{
  "activation": "gelu",
  "norm_eps": 1e-07,
  "init_std_qkv": 0.0466,
  "decay_fraction": 0.813,
  "decay_shape": "linear"
}
Each number is 500 + 25 x the weight over the matrix's rms, rounded and kept within 0 to 999. Layers, rows and columns count from 0. Numbers have three digits each.

# layer 5 MLP down, 160x512, rms 0.0671, rows 51-72, columns 128-255
534491469499516489499524460504488498500523550510476524522454483479502491501472491525441511494485539527463463519503496475506508521517507458491506494486470468486516520509496525470501518469492489530502583482486449482486502518436463511481501500499478467516479522497499483511541487469475501496474487517492504511472490501497480497501513505461467504483522503416531488484470517524509506519468
446497478467502512518466522476537539506520508473500541435487513519467514482499471506538474501491520493543499508497475512525461497456508487516495510532533508498533500528535501447489508464533474474513506525456523477465506491499455492482455441512525492520463469475496509529516479495488467459517485518487479522542502543506475489558484484503482573514472474550489541538481525512486500468515
529493492462520483530507496525501496545484481509491484526504507484492509500536505495496520524511504478552514539488506495541463493503557459500520480493495479477510479457494494467459498517506486510484489505455492481451532525490504493509495510513489472498531484520480479518496507493505434495502491506511503505501512477456485514525529531483546500501521519544518483527495475500519508509507
481541526475524551492533521520514443498480533464506477515436494477474499520530441502517487536493494511466500477529476510522490533427488497511526455507567490473525486545518511435538466544495513535495534518459477495508502453479520505492488509503483513472496521574495521466506547550539463501509491495453538515492469521519442522530510547520530482462470483497454498504527514520514483524531
461532506476514484503470513557514548529543490503506488491529512590508536492495527469513512526478481520518527508542486502508511499470502496472525510500481495512454468488480483486490521504548505503503417515599514548514448568506532500494506516533479503561504497495486492571543491494543495463479491523509524511516501504468530494460529460538541506531497532502445483516524502520526504468524
517507539511480515514496482494533466483481541490539527528435524502557548476488518504496487531517520460458490522533517486530513525539504514523538467523506470545492459520530499525489499507551529507493477512520496491537486420506504516550499505490476486502499518515527494537503509481475473562490504489510465484481519514511480526505503530533511486486496477482496474474518525536525487519520
534479528531538517516513493464483504469492500479497504527501501493532478498501485535504504520532470490511509491462532483488547534503508472500515503529526525484527498481522471489494517496476559521484516489504502506531488450523496498562478506501509531444473494497473492496467449488547488499493484493504497493493500490488475444469533497504567484450494459467471480515499526471507474532484
498538505462491474466529506494477450483466533493498490498508473552471485512480520493542528487490472506531493517508511506527495483523512501452492533522513518498491481483491473495520511516490490483476494511522530527548494499480537486484464483475515478540498495467514472486485468500540506467451506511530539517511511491467516502462528468508502546555464513499515498480519462514533495493525
475513587507506515495466520495540485518530442477473534533484488512514478523523483475507477480509494442470508469538500463515498498538524501477511474493464459498505487509506545489494445501507495599506499548476510497486503466536531479548527514470479480456506550498509489494444560498528471463489505523500502482470495478475460507471531526479533495477463488506517426505486527499450495507508
522521513481497515496513475492509535506531507492446523479469483491507480508518455498520503540505521471497544488472518476476507507543474496511514533491494504493518494469537501500521519523472523516482502489502450483480511503507504491433523489496551428451505499533531485532471503464463509508535507484512492493486474487461470515481522499471486493477495492464539470486473470520478455520475
500482496546540536492507478496491510514507449505509470510544491481513492457538480484473502455482498503527544493511504511499499515523500491511544505488478465496494539483508500496463512475453566517494520529462503460523503493520502498470507502504489479454470495483500480471516504527486450508502509488524520471517475502476475536457497500499490500496462511526435463492482475486468509518479
538499504452470537531476480513502543501530516500523465454508535522461494536482528518452471484505530525463478495533504542507475510512528475528507527509489498514514514499479487486490496531462470525481554490468516505485533471513489501503502525487495491456499491451490505492480516506468490531531520520493468504499499461514510507511446479501526518505518514502521528540539548531530539480512
485497495524469479499531471476464521489487510486512504514540525536441487507478518511455515422490465486490480493533525526508499488480491525503472514451472503468501525513476501444500459500498539487514455469499513444511492484506498525504517501450515498530490502506476479489534465508527523475506471537488472494525536506539523513458490499491490493499506478526525464527478479484471519522543
507484475519513492490500538484529530480506512537519515495529511466516506536482514499479489517527459528528516515479497514476506484501503480521516515490464547500506495527527512482501510548490530454499523519517482513517512509479443501489523471513493496485496473499510514465456512515498554478505483507537436488500472487509497486525508493527483529500481534552510502502467498439485506473506
492514545508463511515477482488498520515472467557530509519538503561526498471503505476475489479522531495489448499576473484527482475500476484494485527538531491523485493500479539565514496519535481489533501531494496488490526492519526476474530485478506478540467463550515485519482523547467535485540501504497592473515511519525489484505506394576559528497483583485502562453511483507503489472498
500507488472520530487502518494547544486478474490441480490505547528523493539525495500499523492465499511480519498522500546485495509555494521503549521506508503516526506532487510514520519558473472474479503504510465549516451499530481475519514540496547504517477532462492544507508490492530510478561519456509484474458529490498459545527525490541533507515473462431541477481442494445517501511475
475496513509457504486472523495433535521495537503519529531561488500488484472463492491421492493506484467484517527536516538530506518520499489484530484492488515511477532524492509457492524504492479537465535519465460488526531449490490483481532484494499520545459529537520524511486524483464497464509493495496497481496529500489471526447527499537521433465465487492495525541525485503465472486509
517506556475502514527482510536497520534516471512453471488511519540463513514498469506560502456521517501530472493509517504527474524455484515498457511496507545526476523447484486495486520548490469491494530490527516527513528527490511535480498484494525497571484499556537521500488467486507524513488500474553464465456500519483480485470513569478522474521486468563561535534495447487513522487502
479476499447496477459488528484539479467489496491487548470539499484505493506505503495546494514467464514529519517508515514485502448478483519475515514472417510505514507481455480488523477479478486483485465505521514476481465505472516517515499502501512527491516465465514503532496479500520574531496487494492509491511489506466556465506492498522533469528503504535507562496456499474520528481473
496507508460506460500487497489478515486475488504497501497518475546512492492552491499533548499515488486519498525486500501484497499453502501508514505483510479524450514553462468501475503488489441481466488514504507508531508535527492472498488505506517500514521483476505460541522416490488532511514509566528511478521471489496514484509499478484494490488503477458437506442468501475497537465506
514480502555504516521528483492477534511478484511545493516457529495484499502524513528503504511486499515501469484476496511516502513498503500511550499505549510496492511541546461515509506530502518441486473466467508485525542536478539496529466494468483514535511531489510497509497524537490469516472493473476529479517524535496490508477525533473474505484491499518471498484511493545536490513530
504473478488490494519508488488494488510497504516494467509491501483499473488500480499500472485479481504466473511512487499512501502520501458492496483476481477511479505490472517473514497531486504501488555522459478503519482527490497508502526549529474502441504516489512508420538512504483493479503511516521542482482510470496494532459494506483466533511515521497465502509461484514511482462518